python train.py --n_head=4 --n_kv_head=4 --norm_place="pre" --init="normal" --beta2=0.98 --batch_tokens=[65536, 131072, 196608] --train_tokens=1040000000
Each number is 128 + 32 x the weight over its row's rms, rounded and kept within 0 to 255. Layers, rows and columns count from 0. The size above them is the row's rms in percent of the matrix's.

# layer 4 MLP down, 512x1024, rms 0.0357, rows 0-20, columns 704-767
size [104 104  93  97  97  99 100  99 103  98 105  89  96 103  90 107 102 102  98 102 106]
[[137 124 128  91 133 121 153 157 165 196 134  95  96 111 102 166 140  73 127  98 111 153  64 138 120 150 169 160 143 129 103 142 117 125 136 119 136 116 110 118 143  97 202  93  75 127 125 192 112 101 112 169 104 104  57 143 142 136 143 152 129 151 169 102]
 [ 77 100 101 146 161  81 101  83 126 121 187 139 172 132 104 145 144 150 146 125 139 126 152  85 154 176 143 114  86 130 177 104 138 117  90 150  85 142 141 136  88 120 161 119 131 129 132 138 148 111 147 141 134 168 124 164  81 132 227  83 129  73 140  79]
 [108  97 204 104  82  85 144 170 116  94 188 143 126  74 133 161 126 138 164  90 193 163  81 129 150 116 123 170  96  83 193  99 116 142  87 129 128 127 192  70 132 117 168 196 109 137 127  65 121 147 105 128 100 180 170 104 108 111  80  97 155 214 179 117]
 [129 147 153 122  92  75 100  42 124 108 140 119 120 152  97 106 149 184 133 127  99 143  59 123 171 159 168 125 116 112 150 150 111 113 146  94 112 107 172 175 131 109 132 136 124 149 125 167 118 144  93 139  94 103  82  91 125 121 127 125 117 155 137 114]
 [149  78 131 127 198 121 191 151  87 125  95 154 146 114 118  85 111 149 108 101 133 146 129 106 129 154  99 101 127 159 133 134  69  99 103 132 148 185 172 111 146  76 125 158 136 174 131 146 179 161 132 101 151 171  98  87 115 194 105  70  53 100  82  98]
 [ 97 143 137  83 150  98  93 137 149 125 115 103 161  97 168 183 115  85 179 125 117 132 173  81 114 210 139 207 127 137  58 123 121  97 154 152 178 102  89 110 141 141  83 110 192 175 142 111 135  52 135 129  77 111 139 130 158  93 128 134 114 121 109 182]
 [113 136 142 156 152 147 148 118 101 109 101 100 115 147 114 142 153 117 144 149 152 139 199 212 137 197  92 115 133 170  82  80 215 202 163 127 148 159 131 167 122 170 103  85 128 122  84 173 166 177 123 117 181 114 126 122 102 140 104 114 157 132 119 134]
 [119 160 127 159 117 179 149 129 163 133  85 171 129 158 171  62 147 155 123 102 157 168  99 121 138 111 128  99  70  67 128 113 167 148  75 122  75 157 133 122 135 147 189 161 102  60 159 152 177  96 143 122 126  72 126  80 122  71  31 105 149 119 153  79]
 [163 108 142 152 121 142 120  76 150 183  70 138 118  76  76 123 118  99  91  87 153 124 127 154  49 137  85  96 170  92  88 133  82 109 158  90  85 125 100 165  55  96 170 156  74 118 130 126 139 107  73 176 108 147 104 179 207 129 140 118 116 159 123 115]
 [131 148 121 157 129 216 130 141 110 147 116 138 122  82 151 138  85 135 134 116 154  75 158 119 156  50 141 126 124 127  60 119 162  97 151 153  88 118 100 147 115 118 150 151 140 161 157 169 141 134 117 127 138 150 143 113 127 142 133 144 141 133 107  86]
 [112 110 124 126  80 151 131 145 105 152 121 133 127 123  87  56  88 219 135 193 138 129 145 150 188 152 113 119  93  65 170 118 138 112  71 130 111 111 172  77 122 169 188  55 156 107 115 109 109  91 130 129 159  52 134 178 102 166 126 193 187  88 157  51]
 [193 174 106 169 128 101 105 131 137  96  94 136 111 124 107 114 156 151 116 125  98 103 137 164 135 144 151  78 102 118  73 151 165 181  99 123 120 115 153 140 158 144 117 225 139 132 110 120 183 169 110 158 141 145  42 119 135 105 130 102 203 161  87  97]
 [102  94  76 148  96 135 142 147 157 133 126 102  98 138 157 132 177  98 123 117  46 139 123 155  95 144  71 140  94  73 133  92  85 111 169 138 104  69 173  92 139  86 162 132 106 105 194 139 123 166 141 127 140 163 148 126 139 184 127 106 122 129 139 138]
 [169  87 101  53 180 198  88  88 197 143 102 175 130 164  88 139 125 130  98 129  74 118 137 108 148 103 156 130 108 127  89 170  93 130 133 154 120 110 176  98 127 109 140 119 135 140 122  54 135 117 107  34 169 126 132 118  95  90 132 153 113 112 142 159]
 [122 125 107 139 135 121 134  97 101  97 119 119 120 149 101  89 168 176 140 169 105 133 157 160 105 113 133 138 122 139 165 124  84 165  97 118 155 152 134 117 173 166 130 123  45  69  92 128 122 154 156 123 184 134  99 134 171 142 138 179 104 109 141 129]
 [126 154 124 111 102  70 129  99 159 156 122 136 129 135 108 133  89 142 158 111 161 173 141 113 116  97 129 159 139 111 147  89  60 169 126 113 126 118 162 160  95 131 104 127 134 104 167 125 104 131 169 136 133 194 116 142 106 144 143 110 175 108 195 108]
 [165 161 141 194  75  87 139 121  79 120 119 105 150 112 118 142  86  92 149 129  86 121  92 144 145 126 129 143  95 145  76 163 109  92  90 179 128  55  62 161 182  93 114 159 127 128 100  85 149 130 172 185  84 125 111 145 146 143 161  62 122  60 122 147]
 [ 41 100 150 174  58 170  77  88 126  95 122 142 122 177 147  74 103  87 116 102 127 154 138 150 109 129  31 110 112 112 112 118 183  97 141 171 111  79  40 115 192 120 160 128 163  60 134 122 117 108  91 153 153  88 127 177 112 163 101 156 138 164 124 141]
 [119 123 106 131 118  89 153 124 150  57  97 180 169 127 139 141 145 103 103 174 128 137 104 102 110 149  91 129 145 172 134 119 131 130 154 168 147 112 123 138 190 122 148 141 134 170 124 118  96  80 116 147 119 125 103 120 123 130 137 106 137 168 156 162]
 [133  91 113 133  95 176 161 123 140 163 105 129 105  57 108  91 128 169 119 183 103  67 114 142 185 132 117 144 145 175 128 144 117 184 114 105 147 136 142 149  98 143 135 137  97 125 108 151 116 119 120  85 116 207 164 127 123  98 129 138 141 103 180 147]
 [130 155 117 127  70 135  95 139 154  83  84 136  95 144 121 124 198 149  92 138 133 114 166 127  95 114 110 142 128 101 127  70 153  98 175 180  87 106 116 121 122 122 100 165 150  78 109 153 126 101  96  86 115 116 151 114 103 122  85 113 125  89 129 114]]